Each number is 500 + 40 x the weight over its row's rms, rounded and kept within 0 to 999. Layers, rows and columns count from 0. Numbers have three digits each. The size before them is the row's rms in percent of the matrix's.

# layer 4 attention value, 128x128, rms 0.0998, rows 36-127, columns 96-127
091:448522499433471501570517483517478457569477565426458481461503549535553520556425549472509518491432
084:536443530552540501505499453455472467530503518493494500559515492568511582440465530439512446471545
104:493443458551434519484578520485433549456473482473553531530477510480503532487464488499529454515507
094:470511468538541450552480476446465477457484505493451571549477475507523529456524513470464532467488
087:505466483569477501471415534437442487538495470516566509501498486567406511426461451523523464530517
106:528478462501555452501492544474491518476577554464422512559526563484622543476520502489523479528479
094:440503525488502502487575507520485440430430371551608504451491461517454482570473488524463548492516
107:569481510565481483384505475524507511479491525460576551512516495572490507465474462502509440529491
085:569508468505443473504500543521451498500506452441486498502516465471517564501459516490559465459454
087:521474490486484423467495537548504493409545488589482548496457471446506436543501467477465540473490
086:498529475443447525468493570574499535483509548575481489468515498479467394592593502542528491515509
117:504474488570589526452550506502528505494499512532569500494494460538454471466512473552485480543502
095:523475524521482492509463528463458559480518453482516443511478519485413539448479496573504507529577
136:500561506436500470508448449528533443491496471480496445473524549426513526538525419535462554466493
082:477488513483475558488452445440606433520503519372558472491519465528562498462443441454458522562440
112:478531530475508512533458553520460493514500606479411499588468514528561509486440494529469492568530
097:479491508488496581493430406517532428565484484512552548480513452537466457506426525516470506449469
089:504506476548472500482485493550533419539470514558550558481485573518570551517527492483558457463459
118:512497480550511483422559540472470550541525484478487510548525495508538530457628480548593478582503
109:526500510533545482566452497483431512475462531516448505443476518558480506452532450494527505496473
103:525549534514452524464523473524518509531506450502442493459584456513448468560455558494507446417496
110:458514491515482452474452507504533535534546516547437514506528445506454559486438529488512477457492
080:505525549540448590447462459484543441542476513497580521473544448520422480491581431509452523493469
086:508459486508531541540464462475498547561480495508503441491457519517570555451510501537505508511479
092:523490510437431472536469571511493546486509549567434498521502522429523466546557497497515491464451
082:498509545486559523531455439468558453572484530396547467535586456543494581453483471496480501488471
118:464479474501491457541510552476473541519512494548444491470489589515503485521464545531544492488508
105:542487468516579468447504603506544534453516504528365452475520520454525464556592466503475493481482
106:520503519481476462463492447555562493517475481428426447525535455481575502504529500513505475499483
093:474500473511534526463540454500515549449545413473601502520514454525458492561549620542483542467530
101:434473453475483498472574577510481547453500481546473527515429555449509551551514550461552503451497
095:604477509484517506452476493535522500480516488464505499482501489499485513581570557505488512475510
080:502450475477490519473525571572466538472470437453541436505444448545445420557535571526504507493550
118:498494482526516483396560452511453506493517469544523522524384473500499525543478542540491568417520
084:563516440495527521519553507516421522530476511468556486525427503535495438503470490441544482523516
130:500473450520577506492543546531510456513496533491492510560566478513531525495491499488563440555481
101:510496514490498531429473476518494554521486496398504441444496448468508470570558542482448491528462
092:535507528478483493502415509535555372505519471582456426544566474506461579495440499479468511493488
082:493522552468444450544433502536559506531522511482458556492518485486556545473502489497513473507457
096:567513520493526520449487478447497474523484455491589458477499468504480484547552586535469558507508
086:462516470530472486535492466506478520522516556517502574431500452493527537451471509489552518440513
108:465474513467441493487505454539489562476464464494505519502446471447522505536490495533539496484458
089:508529498520582492503542525522480446435518500600546484551555531504545524516509457464550501470556
083:481466545479505517457498464555501482476478489542483498545470483515466436541514560605474532526458
089:521492498499518510522427464481528519488524450510520503515537435517512528484447555558478532553518
092:483517514471525526516476498453466465523525587599408488447500524507488445481528422504509499494563
089:455506544588488459445525472456504483517540482487461504516541453496470568485536417557482533477547
106:547512466524537525510566578556536442471473541453506482544548514517544520565512476505530479579502
092:436525456508518492534534455538446514437548448589544544565472554483489557492432551429546544539551
091:544479579562530531514493470418420477505495500398521444492553458551478478442568553556500479464527
125:394504483499440544473588446551516551495505452558537468527490488510426564530443534498503490462500
095:526497494492521478543418484571584472553474506544412492511524432498549532444427482547508460463471
094:518448482532520480473562502506510521427493468471546493538477493583544492442453455431469536498515
097:511495466445513518554536511569484508452489477504525559542457514522462537502459505437547512460530
121:474524582467500561473448417516588517524545502426547446546506483476481478496516460542486510478522
103:539479490533549474472475503474505474488496449505586482510536487577448473550559571541492486520518
092:495469530498518541515561470481424573510527479412532507493532430517506433464483553506520499494469
095:531505495542554481430524516474520435445488465459561488545533520541527552457448509453470517580499
095:417499457492512490477521464525483487569511494516460502475487518415425505561572436481529527512438
083:550515483492500542486484561478505529515507559528485444526542471520531470505596519606445496505565
097:515467504456547435442524467554538440486499469579489548490490556408504523493544420591573456590520
139:534476479486544469541479529467434500514429550491430407505592467521539496524486552558506466516484
095:494528513487543506507423493490536554586460559466428438491472469582495485479540523455492464512543
101:453490542473529548544439463497511562469517504518508441505500495496532470443500486453515515480529
095:491511512556455491508533536450499456476551491556565518483535504448412562536506468589488502485463
103:577481521505560438580485492491485420488463491447492477488501466477502435446525505500472453490490
107:486527472453501521435497508512498509490489527576526542545413505538477508472494502496533486522512
098:492511505436529528478512562520514616508527512493510474481480472575589482559483503456505479505539
112:516529467498453411464469517499454457529479507544550570446479528514491479438510465433563480545499
093:512485530481474581553481507457486482466490494456543476446528456515462512509378501472427595392469
127:542495530482471583534486478529518425512451542465462446558553508469484529504484544519448469483502
104:511553509520487513441518435540540480549460524518529512544458498464447558433563529455532485542461
111:602509515480581419445460485468524476532470560470499530435418469521527459461500487482498506537480
112:540542503564449510519463476528477440513566516484534457530528511459510523477547470402492484518469
097:393506442476504440425476496459487530454491454470541483425470561541493470487549487494540507474456
105:550497495542456568538573524488448517493451499462576464586547442454470459504479488459410483469509
097:477469452510492391515498520451468486454564423536568531518578537496469518466535487522521502500478
095:478526463487446438468516567459496570439558451571478538455492516438495430528533427486560465557509
102:540483504500607480485545512464524496547536552488445535449548451585547453483499504512510467559556
130:504480469502525461457565441511534450490532508512508500444603497538465530499507431521564461553522
102:500546505561446523503481529519466471497499529500603440538492566472468569453498570474532570517466
105:511499515501542548519481484523508482543490506562453404540486475448519541492585552564513472519495
145:444494507513577427483467479501499555537477464481551529518433488546562487491563513554548500518490
099:589529489558563484521503498436492486566449551464504475443458477498484446494563541486504425495473
094:487527554513500617490441442482534507533472563526459460481473451588515480520491562475484483496501
103:534511527558450491593523441523477470497451530458456460488538468472522457439471567345485491451456
106:493468566515464562525406481466509493466535486551553518445482506572482461477441505441436544427499
112:511510461490442479462437495503555464513525470506473477517494531474529567484519468530505521503463
093:499493461465465448470488456542518492488514507573466548504459453510498521532485461518542459517498
090:475520484462521478500415512463507500416566461497438480391465587487515474505507539497583557512452
096:530477488528526458451501487494523445552528518556506454527494495460507586449548505579514451552460
136:508498527489514567564439512480519604518465465571549461508479484494484473537536556521420504456551
# layer 4 attention output (transposed), 128x128, rms 0.0917, rows 36-127, columns 96-127
092:487424484507519503496568499478488536493501512522545472455510502503457425558489549517461512493503
094:528532430550487540422391437503525590432506440453544492520513518495512508490556481542483498526499
103:501606527476517537460525543540550454532518548511477466519441495521576562468569415454570423574469
090:513424487485492533511437507547561509485472503494480462519479524499454509444470585476547561536510
090:550609479536506527407471483525523484481446537439477533509515467491619554479548416442494412525557
104:561633515493562520474492543494525511470601526541485407494502473574559526519544474545520487538422
092:448504504469454492543514459499468418526448534476519531508448521476454508454442449435517491500550
105:464676494531468494455555503523531541501581475470493482528468519433631535501558493524468439556486
084:510674454511469503462605482493519504539511520535534503491461522508619524517518465512550479518484
096:478488557441462499539495510525512471473515443502483504498493513465436521488435591469509507452482
090:451525602495514474555546559486509420577535529547472503491504450508549494526497456502491475488493
114:442511515547501544498472485538504500478483512424524487528529463435549553471511478497430483504545
091:551431443484469481505484466511469492511426490478463622500526496488563518513551466480526525499470
144:514466484490521461537492438469485429533499489498533472520547495485373425568472538482457527430526
089:472564425501526519444497459506496557482538513493548453451496518467495491494530459537458427473487
108:534418567461486535523487482496531554480525510494426531450559441515546476500577528546515467483448
093:428440495547481527487428487540522510506484530483553466524520524485495529490497498464440479480549
088:518595500563532528495517495512515528547507523491542425531513491549584556538533440478480444491528
117:502613602511528491476578576498505524543596559533460499516437469524624534484593478529562470536459
115:509322520556491541528474568500523494469484556455465537448457455494495501395499514464478503577534
100:441470532553454484483597479496477458555450500523552524520472537475530491519474557486518505477552
105:534510454500475498404453453495509564448549491470486533465530509470511453496500537521491485546470
090:472574482547558468485532532519512443530499553472537468516482488485558461484498425495470432504538
093:529496449541521539427397451456518588468515509453482468478513488547479535506537413526482487564491
089:496513532435542480538527521474476498510556463550471512465520470546466469532472496529542595464436
094:496549461497577518468497486471493498493517549534535491491467503532493446501526465510498473505500
104:575526509550508508490530466475458531529477510479501535499483494561595497582477489508464463509504
110:529568510473543536474401516528490504476528488509498453461567474467484502444462527524460556479480
110:495587528476515565512511528494495481479530501513446459464548524521535440504530507480577508457408
094:474581491499473535520502463436434440510471503518469566503515501477436467444486474529429475485490
109:563274469487505476460559552558547483499469541504511497512438486519499447538497456480491501564552
094:447511485510541599491540515515473426462470539583478528465524523474475468474492460524471497490460
093:516294462501446549503523553471431491515379518454513536493476470536531548524526409473490522501470
113:467435521469463496501483471506471417493481471511479571495483484539471444528445560433467529478554
097:458364459525431480493565555490507537516437475381496503509531484541565553543511475501445505528529
127:490463487516514478473558574534470586476530543417466441553476531537625563495527440511520477533473
098:475444583514507586502575536487514412456482460574480557473546491429523458532483456476460550486515
090:496460462558499474534534512461496568503546532494533592603488571488558509498543484504573488527458
096:513673574508527522485434442490547461467564514567478492463481512487465446462528559514563496514495
100:421641521551457469511472463454465461475434506487516606521526475483505502438477494519437497434532
097:504693558513532529462485459502480417503516488548479464481521501528434481504499529491502480500566
107:579411581437528543469598557513511427489468513486487454485526461549573413538537458492501519507574
092:471489446517500406516538481530556569528511478423522523566473534487445573543461441543473543540466
085:556407479502447499533559543468493510526441492431560563536504489527540539502526419512525485426482
093:515705490530493471489484459439414446500485546504509563459524509510429528476551511456537473509497
096:543476479544475449534410505489565588533557458506531495526446508517482547515423576507509463484506
099:497703453502569474474433446516510449472553577524474490534502495441402483502495520465576503503455
106:464476502492534486507644527526478559514507461406542426583493512463581535512524437569482523524490
090:508388463526453455481509496477527519529496537411547507544479506544502522525526483488474483531475
098:481645517530467508495399490547499493481482505587480566460493470446502422474450500513519461466504
113:571355459506449424519526532459464454485516520475519532513521494517445551508496478426521516530508
093:484585429490499511523494506481461562509492539462484526488560522590523527503550523510595516504422
097:528398389504447501540479553549470543486459515445496425457505570452503553504529495471475471485425
100:501385486483493499468580587479435480507425532432536475486505484616589507489550473542430508499521
119:467600514503515533578499420454427434487506480457535461551588521483495518493491521529520481425398
105:437510446526460518491492486497475520498487564530523608496475500467485531474484445531474491471503
098:513599520505488511488456494508434399463441495572467479428533490516408452472491493509453464463499
098:470451437490452474513518521548544568482513490471563516533431547424581545514465444470496501494507
102:551302522486562449493590510524528476465552504482528463582525476506497529538454460495494526591509
091:474732530480506522505427502452399497517455510505471551498536465472492484468514494544456496448490
091:472562525534539495504476488457472499534507554478474545511455486612478386491498503474526459521543
127:548408513496494453470491557496510425491450532430477439474535497502515525472436428538528539510461
095:513577491435445513469525498572514501480490492540517494482553548482574605506494467528480507499488
100:458444472444518459503502556542476471523542463491576456527523535493516530461415495505525467511499
094:431553528582502480518504428471521519470530556506443480556505445481510428568538563496506501515526
101:501482509499431632578456500493482492505525484557503473484515544499461451486596553552507561493515
105:514649486469498529483533496528469476438462514497557512541470517526509499460460550553470451487526
096:507480540422527445466565596539487494471507505479552449441477476493523562497395516512502498524454
112:556543535546471546528476477537498501491416505459552556522527507541515440440536511531470533510527
091:454330473452414557491527434476500533460476494578469458476540510406540523544529518476493504462450
120:510414497497438513519445519459528418499514522563457474521535486537464583492509467488543420439463
098:518646505463498567480495461484528524434492512524444585573455513494543512422582470525478540478549
104:474659566505518582471536460490509486443466501514496527444521540434474430498517515524433564529496
107:569564537533489488533512468511519476500499458500513474584503501464568595479509515539475547477571
099:547424436451487483513537496530560478459484511432509533481515543433573468468431445462453476536536
105:563380482522504515578522521496461472522494436492511464526450496434430575485582490525462513466492
097:489550488601546469536500498574506464558497485436526484591518501530444431514416517503477502567551
094:595538478512523423544475505539496455513515482423599505478476481576436440514468542482505471471540
103:519556544464504564450506540445506506511492482524554574400462477509446507530485495544469532544487
107:517462472513528403485483475471487491513547529460507521436502490614521467472521441467479470507557
107:515540533631475544500480471495452514490450500529471498564513535425580553497543474490503542464500
104:488597515517466524506466573492464477529564549509480479525486511585546565445503483509566487472537
148:426586517515500576421536535548466533518462523470519477528497534470516436500459511514483527546581
092:540494519544453556539503441513509469451488493537484566493479575434515553531570519587463506496513
096:484511482425462559479477472492525512481517508624488529467528487440544646489531467482502512431432
096:576531506521475565468449447502474455500473458585530587474530526431411542471596469517540586493483
102:458486459484447520505503495565488560507506487575522470564548476488553531548397554537476476488533
110:502530469501483461501510553541506430493527532393499474526540508531542519422431462488522498467528
095:491670476489512490477481490520484520514498491504479520499459453580441455474492517491506468495497
097:471569512493528469472458509507517508492523529453491487443547529530541371514422512507552499517496
096:437630545555499531457477479472464510539531568510460509526487491523531448472524493497547483525520
112:512417470427485514511509546523522494531491485533528506560483510456472537532410494550479469484512
# layer 4 attention query, 128x128, rms 0.102, rows 64-127, columns 96-127
086:542492516434446473485493612418522495499535493512417532480500555529487543490466428461440583474537
091:562491469511462462560550511518562571468481483535531468556454461501472518504452487509498471505479
092:501477492550495465526482446554483500505446517470534488522460471463549495478502477517475461498477
090:520540499463514428479476515506476452495477537413491481472460459541528511525563481509461469548453
089:476478480488443527578441442501552466522487475476523498557476514423522533508539422468474548509481
094:528524504445444482511457509553493588522442560441430473495457531529519583494551472514486503490450
100:468462487554563511532574549509566420510522486516493464555486505462504502500510512514512458484595
101:465553462439421477511482555505511527584478514479486499569487547528499550532527467516449501540490
096:513520467436440499503496494548450586534470493437432492542478594554507486513485496458469536535457
121:561433528560525519497504477446457513496566514514505552465511430530521455477466554517519464474561
104:530485580507565456540520449444471514478492461476473495512569441507541459478456522499463484452538
098:518487465535530545485530526531517562456460515560510513478499516468534413541517485469517481545498
091:523501477524471477467498528461516541471540444497555483499481501467508484450556487479597543513448
110:457523554538526508500494475487529533542507543493487516460507518546492465508488512508460478420553
098:489558523491502501563492490496510490519487533443467513528536448586518510540461502490478506589485
104:459498527499459496488491497462488452441508468562469453502532491454535451484481531536536503458509
097:490457516499556520481512504476512495481464491573504503458505446516502447541526408538493463425482
105:520462480482454492480554557527496535436519535473527539563515479490534505470540451472515498491462
098:505526542511473491509455476457556449490565512514482486483573458493470503481479497517558478412532
102:505481455491504500466531558526485522464536408537528503471532558423484474496502537542541472612535
091:491534413495424501499517606560516530507540473460475473540459569480527545552538489523522498560476
090:498531555478513497558527444528511526565443521485429476488541444474483472525470522467402454510523
113:537451507509506420511524446462453463510501576524518553511548491559492539502532577548472435532511
107:452472566465469432562486460486460504506569482434463465543549521498485494541455544534450520521505
111:463521430544455599465500523542517504466529501512524509556569549499456491539551549471479529531475
091:469499561530497523520427498525575520530543481527604495538525481412514490452464485566515589506493
100:518480564521452503554456454464541455522520540512462521520537485477468504500433520521480453434577
096:455495475511495539481477564521486499480574467524583527513506555460485497495559498523502537496512
105:531509507477541462493514462474517536527548475460414498497558503576496540466541474434602501494547
119:479495559493583480500419433456490505491510477490541464516532480511463559484498488470485525454463
102:494527539484470483481499463485514468501476511574442500523524473494410497479475487541427535481498
103:488476472449483481553490484477509467513488525537501443484548490539465545486476485510470466533486
104:531460467541424476441485519449531474489534496567566572426481519469472561440556453530489492498453
095:504538503485443522487535491493516515561489519485542536454532491444458542483566430532457456519446
099:524438435580453489454456553479486488469562483541557539457511538494518528446522486520558468543476
093:475534520431405495478440438508574459486451532495510485453529506422457582503512450509435523513492
088:555426486551443480475497530452494550502587421569576543455547493453507500438548476526557444505516
085:506557550452436550510430461520600460490421529481511443441512508491460564528523477492429570480449
099:423528542486478554508481491516569618499482462483567514490534502504464489536491508522417516513450
091:476569526460492583514476487529506515526436527443487463547486475539487514610472505475398525508474
093:455570563436447545511492447522539490475448565511473485502542516475539484514523433505424521466449
106:450542514429511501548458436522527489459395480477470471497515499515502483522519465471430560475433
097:572494498502532434554492503422440509558480527447506538416454450537537464494441520453512419490521
102:452525523478558515513578473537497529484415498438397484527459479513517426536518523471515505558500
099:534481495486465465439524483481524523539480563442516512458488521461524484526451427495474475504456
105:496533451472460478484539485511457457488454499496546523518504499545459444515491551415480562508583
106:489475448541524582413523569529492536523494464528488481552508449549498455555496452517481409515535
089:527478498448498444547488521505410480543510520422471450615486516523575491460476545460520425467572
104:493492568499438508597582497499476556578453509492501537503511435531505472501454517425478426441548
102:511506533507468551475513524494447449526547532538499575500493507463518512519504482483469509507533
115:429495493478492456519556491467414509418520504528452523513463451463463527488514494486491540400493
097:547475528500491443515562486513514442506516484457493518592550556496566480480462452515513484521549
108:518497537514503518468546537412465480505494557380499507481476527524519463498464482495534487545511
109:529505541577508468458508479410531525492499493455438528419534503471523427499503482480541500563531
104:555482496461488513525463497511472482495492538440449512483592488503496478516545456485502471562471
103:499495484511509447467400567512444522508517463538512466490476523566474476548527608543573467527580
107:488507502532545388479447509458504532457504483535469493463497471475460470505506480548557467554503
095:538523519545547503467484529472432541553494475436510524479507426588446526464441519470520440552532
102:565464494477545471501489529526590531383493525537504482440544541411427479519556440574480545540458
128:457504441533516553498498535500468521514537501515537491458578499562479539460450500497517487515535
091:396460511438504480499418506466575486467552486505551547487534476510486505538426474553469509569461
103:511510523489488462513388510502431498536526554453459496544488535517508475429549537518561459542532
095:572516517535494519418398453537482562508475505477571502468529498545523528461520514545489517517463
094:458496492532489513501423540490460509525515494485456488563446508523508522501524614532429459553495
# layer 4 attention key, 128x128, rms 0.0968, rows 64-127, columns 96-127
096:492500511516527432517475426504479532505515486481523525422493445533438519520470567430531540486499
095:500509520508562466480475492493484507490444551527468496453538429513580456542444496518566502529497
098:517487472536506504506525535575439487505472512532541488568484506536471445561481514472495485520535
099:489513500458483459437425505440526539472516527487445504460539474560488541542476551519480478484523
099:570466432528575506465526526539425519516481520543546516514480466527464533542457575459455455512502
114:438522562456503516513494452468500472510525518468475411417554481492443510489520464548476525465448
094:533500493540476561517517532493498465491511589570487516518458494540493459505482541433529468482547
103:423495530465518465480440459462454566494502447485460511420547496520469506518475505582472493507499
094:493499476476505480469477450526524485541516476508529506508550533465413590484552511527486510521502
116:577471503602530509513546570462437476533524580523505522508442471505517470476492517439580458513531
105:481577577441531521515503483546562500538425552535482472519476435491553417562516481492441504563504
111:445496479464552527515492476533500607491450507525501475518503511499477451563496521520451536479468
119:581452449527493443536547530507533451522503526514475490474484506458552538472466450534510487505513
116:474530522506516481496510451470554478514473433481533480538520536509508517491500481458487578531515
101:468561568486473543533472444563506428489503510558498487513508502497470464558500502599442488495523
095:485473470529503489470581518494491511449499451595489470481421547475473441519529511520535541509535
098:531552484459439445517573461515487488510508469509488491552477532465490548504438540525522479517467
106:495496489494457482515514512532495487509537549472466539482466502464481487487600483494533458530492
100:526427449495561483499600524544541514452439477505474494556475571527545479543448551490468485546551
097:492429491430465477455462545490467544482533479466463512559506500460567440506453557495543415494544
091:495507545508520476563426454439456482561572519464546542400525487478507452438534448510482544468480
115:485551562476507496561423463494448483489436462482543444505485521533429391539474563544443482499505
094:491535534465482468458494508461467539475483499436492510559563476523573425495452491515528516457442
103:501476539549464513476564496527510542479501547548499423477494466543466470529493498499477453481382
103:515488409560464450404498529561462505511542478557576564479460519496434559509527524481514498438449
092:483493462535498508477527474500506437515539462545447487493488601479523534486579511486586529410590
104:426512606497533540526494481432437535477454463471500489544457506545547481531459547467509505544587
112:566409444556488477462500565474476549451592465510488514498501557489400564470533499517529521538502
118:508508496462469431556546448471485510577513512428532494434468502492458477533486524484491492522482
092:508545490439520461499486461486532565487511519520565519482538503547489570464501485524445537500508
099:484486453568553450526533493471452546505451452556510541472432513537453573545510525456549501469487
101:464538560507524517540498470509522512529480490467546526500540454525523415523522442485490492453489
095:505444494553551444582529549532432397523498554518481484528448462506515441514461549462507493496549
122:515430442559450522472511561483515508479593510531524595442515557488488518425520479500580474556530
104:522394501563534529532517582492468474521549520544547573506471486546520463431479544456523461486560
096:501493459544477507439423569464517497477524498545572574478592562422458488422511466471533483510498
101:538399483563524552498529554475465507512550507520560555506455504503524504404429543455540441519554
098:449608502442458518472428518502527529506473470512538464503601526460475462525512472569483534474429
091:476539557448492496499450491510501564454431501485492466494458499490467505504472491487428565507478
098:517609525423494516520416494509552567466450455491494456495537536508462492555473488549433521489428
108:453606512431473479506435443547548531510456482484477427493516500463481437574521469570458558508437
105:478557514403515466468456433521558500484454443474499476470575549481433503538520470552472582480476
081:497546485477516488459549428504466530547415497504489404511477465480473504560449523446466473465468
104:388571520464491524518483545554509521508420487486485459574562512479432437554520531506449492449414
094:485478496495527524530500545562485489501519560540467424410576514438496462530532547464440450500465
100:469474566515591506494472515466503543522506516452404469533477547483515573528517496534453477477422
108:522537519478437538546556475460545513506500582487503440517462467431457506502450507522490471459427
088:527476610523552436542544459535524534547414510485513456509503484521544485490442514451502504428492
078:456512575440444522522523456549604571483469551434485449545457451488508522513455498535487484520512
096:467509458504467501549487555525531535507433497502494504543484485537552548549394524502549457490485
100:482516476526571573491415494488564488557518434560531533455503542494535470469599506511545526507513
096:481487494506411534460534490569506502517488468503548553481493497488489532458427453519537539534469
098:457531480518393518513578522498446547524519536501434468549452462487455517591465461546435455452467
098:444510506464529476568445531514470508514488491566525479555509471505478469436495522538503506452533
112:438517510592559386476509440475509503539450437548506468489477467551525466491495492541497483494481
094:500518472527461537565581438518490437520444569456490481507517431477493504489439513432451450457430
099:473546516478505561582530438527467497545436526514494398570521444495499452490517550437493465477516
098:536549539533480517505496464465457592516549556461559546407557470546476401455535478454510443511499
100:496508495491460522458457538496496496495467442505531486473556500496408527546475506587457521449488
091:550496528526541457515540439473464489554474507470443507477326478445505545530496529564550550500527
114:545519515540498484526560538494489554491479526572475492568384484489519543527459513400488556436491
105:458503523542476566484539501512536486493537435513496565480583484498492480503482484425465507440552
099:599515449530487525470438539538414448507488553510451443524556589470501509498464558513492479456516
093:526519494480497501538509550502464491515499475550510554529446466521537549473471551506516521453528
# layer 4 MLP gate, 256x128, rms 0.099, rows 0-32, columns 96-127
103:444484580481532507478531488471477541489552457481566525467536454466497482529627582543556513523593
103:468516492499448510514525486556550495541516509577512399489527493469510512483509445501547464477460
095:513472484562580505485493540451429479568479551473546526496507492553571466498475491514512498514496
100:493488492458507489470532483523515495484557441476566496509440536546494508518473517460533545479513
098:468521519484547495505448479476551519495494544528457555569471513514457514510437487485482593498468
099:500504511538524484520544500524445494485509510506426547540482500554554581492525600500474484493516
103:533482541481491466549534470475488455513490455521471532425550523526544527532427537460532475499496
102:479510457443548439518542508525542481548429488420437488507559474442477515413504402451509513466506
105:461520473527568436452452431496522464525495450558553519498498490499444453475472540523439438535475
098:472514555522504485471443480546458485467552483478512518458472534507418605501426409489524511428460
096:424544501480503419479536478448400565507503472503518451534431519457483507452501530463428439479456
100:534491470477492527602567495500498488511466501473442476522502443421521459471497461539436492441490
102:540508488503539532508463468529548502496448556574503507454488496505511464548499539433450529393491
102:509503496533524457539490503559480504593474429511598551548492446486434527421504497466612549503446
107:480516555501442443461524547514499505447441443474472499474461467470496491488549530427523503501447
097:489483498450522492472484500527549483550518473521466441549453433491467536536485459530456511529510
104:546495558498455579587522502462571557519466444529501471540463544433461534497489511548496516445459
100:498499424552476491499487520386473502572509488539526538508515478553540541506524470556527466483453
108:411514518524439492452525512467422498506600478472515532446488538514436536473550460525484543501479
096:478480537522514443485545510462511533454424486430462541510536547539495455436534500448545473436518
104:542478452562515550441536524505500569451558503461481549525484471475519486530526488444454541535503
105:533500534512530452525479487461461543533504517515439491458501444531591444506460473441486472462510
092:507603562537492527486414540499480540521438494525491515466507458538419452537512533536437474532497
103:429481549489481493463482440478476495500502515427532470524593476484506462542466531544511524480525
100:499549607483523507484468430455537499531467529491481521556477413477533542508470541484473498507517
094:549440485541514486528560525458551556447498459448474414481487461524546553488558464535575445517559
100:498542564537500526423483544482472486467512428581549564521423423428437539522514493491439465481481
104:459506422533509481481552546524472519500555479498507519548486516545534545531492540425556556525475
095:508537595464469438491410413462532440445493534487474486515483505486462482454482463519479528507490
103:442567549445495477487447493562576477552455474445536518557500515484451551415528484528471488473543
100:561528594531542524521463487530500558523547417473569544565538491550576494559516559528467517530507
100:488528505487501474555486502520462456583492506473551444566560508412468580489517552528474523522534
094:549533514509471569491454518570608487528470504477471470440437478559446441514523512514514558458486
# layer 4 MLP up, 256x128, rms 0.0993, rows 0-32, columns 96-127
101:526507511556451571505538469496485461555471506527453488473456558486552428359431544469501386491508
102:490539524445550514530505528521504490506492492498539487525405507398512535543545474444505474520489
095:474503508430546520529440533476481542534548551483524431487534495500510477512562521549449544483556
099:547477443550550481488483534481535537573532507419477514462483513523525473554465438599481469499564
096:491507504556477483483505483496493542529479560527456492483456525476475555471525444431549500500490
104:564508463565507448535459523538509495533440574517470461456463493472478489567535571477562482528512
104:522513444525494447478561510502435582470491489511520512450466525480463519543487536509518498457451
099:430540541555505547480559521527475580494537512514461575557464423562455516491521458458533492445463
103:503490474497432546539470540513549524558540469437516497470528515496521383481448500550491500545503
101:527512554559476537476522550513559527500475495501477527545522484465543404478502502478467450534535
094:494502487490473483437519491458537450555538518426493509520469465439478436523499502471434468541511
098:495503468515464520512429586470402500555541512461503463492512542446425462443540483448494499418471
103:514503483497495513536569489486423430489461502500549492532530484477485468508475541507494494468459
104:425496541492455566502475456482494532486522533460478536462533484482582462536484486522452553519476
106:426490496532523562510443482521535458495511495537485428561486504490392463500473434492466500505490
097:554484513522490546550477439491484474507450521469489485551543601509560441472499525482491556473501
100:454495428466497476513552534575504501508480494561461463487558456512464484526502474518431516526504
097:475521471460467487459502473538510517501477551565516560524547543498478512475482424527533496444508
109:565521480516505467461545477514507563567568510451540509476485467500472564492545491581540561508532
094:497466510523507500561453530478448531488462496556485461511487444531551529470529503504510458488543
105:464490456434475488462548504459511456542484486537490523493430545525546534547488572542530483523583
101:509474540581584514560476536541568524546423449423448495559540477482562453435494414487505499492499
096:475551528539483472520493511470450502562524552488611523417558493512451456541434442486489445488487
101:452500450586452520483538515463503501550485513558557480450518503461503558513497550580509566557496
101:459477530582538576483513437472447533475542530557507542573447497545468442565475520508471488515503
095:503508493488501540489438553601474500550516505529518535465492539545525466461466552471583452556429
100:540536557487560469521496482420551424534499504541471556435616477484536505430497506446548555516491
110:412522436461527484553521483534516501452517438548463511522438500490542496578538540474487517488507
094:442481450501522550505453484462444517506474498493471503530410494482482459423492454520521423474465
102:511519502490468527592467478464565504481454529505484413500532481476524547582457467478459521488454
100:508491483511530487493511532512544456452469529451513485535512479486523495515526507444437571575405
098:539473533509530417509474504537477431512566495483508520407519475494430536514346499492541528580480
094:467442521470457514538486415490523515552483444522529459564551478477479522467432535495429465482558
# layer 4 MLP down (transposed), 256x128, rms 0.0925, rows 0-32, columns 96-127
097:486449497442490430476520482498476531446511474557515537475575444482561494491496554448525495541486
099:472513475575496547526567493459522539507512536513468438487511547577522471538481453496451495579572
099:520516527414560480549412453516509505492471529479516469505456517434464444566483523471490480545486
100:487413553487517510480557585516565554536485462551567518506430502531549464492500454505441511492465
096:479566558444504482475475508475513479541524449450492530478479491439491469539503572519478515486470
103:500446479476506543473518501528519549500528464483454436525472420450502482522478498431470476560490
104:476399468501507584458481449488471519517507454478462515510540475495487458524606579588481484480458
102:480522523466543483498543495461519497504480534442512473550509586456534520523481531477486464463568
103:482597492456505529496409537530468422479532580536457445533520514531497493532533571450538492521539
099:536409533479491515479500451535447442478497546474508567532466543468497587498539508564468508417523
094:506456554507525468498578543535479589528532488523529472571508500491502456553608453517582540511496
098:490554479508545485429467490486545471538416492467555533490514470532542514562484480536447436466369
101:476626511395468552547551469507516487487540497496452493499512553488512459570513439496443494518535
102:522429430508448523452485495452510468481495506542498508408527508478507480568434462540507529481493
100:422466564532489522442541538486522532437564512553449437494511477476501592482487506515538528553544
102:455258470492547461467497516456488526542543498551507529488516516552543530472481435442578494502526
103:485446511502470502508485524462529549537471465550390514414473421526518622458497518513577513504513
099:498457558580562490492538543518428521481510516489500512545438508541557545485495532453514447599522
108:528620493532550512547413538546483512519424470416465480508460532501506466453507520470532531517513
097:487541418584490446557434513473524483466489455553488510481516494515427621487473427462556546480480
101:500488454585487522478534497461479437485506501467571526515479498448443500565492529476538466492492
108:508668547516502463530447522481506477490537521522462535535474421465491511476445504478479486479581
094:484526438469574499510389472561500429553464519516505451508462516507511573488578527512515533524504
099:505535546491530517513440518602527462534491454473495454523575517486419497489463465491487576539480
104:482348502551558462488466470433533493513472516497470446542522481499484527522452540538518448478486
094:544351478552575487463541560527490513547523528421463537514522492559566457536519554444534456567468
099:474481508536509442557501377538480520546576469512524477464565510507483450397449503485482488489536
107:467484425487501406480438503478497520516517475511504502474487503479510564521482558489464496500480
094:544451515504523497481602509576497508567512523592495512508516449466454415520581457479634543492567
100:523484470569471441482539442510483466516513474514492571473453436539572560461518457502493420529498
097:454544492550484491480528410510448453537448547508543520498488544501508450500565427523532463523481
097:468562481562451434538490506484563500500467501477525499548437467494420513475508520456482455472483
092:583407418535471448491554494494515447435549543507438491500515547495511475490479509443508486531442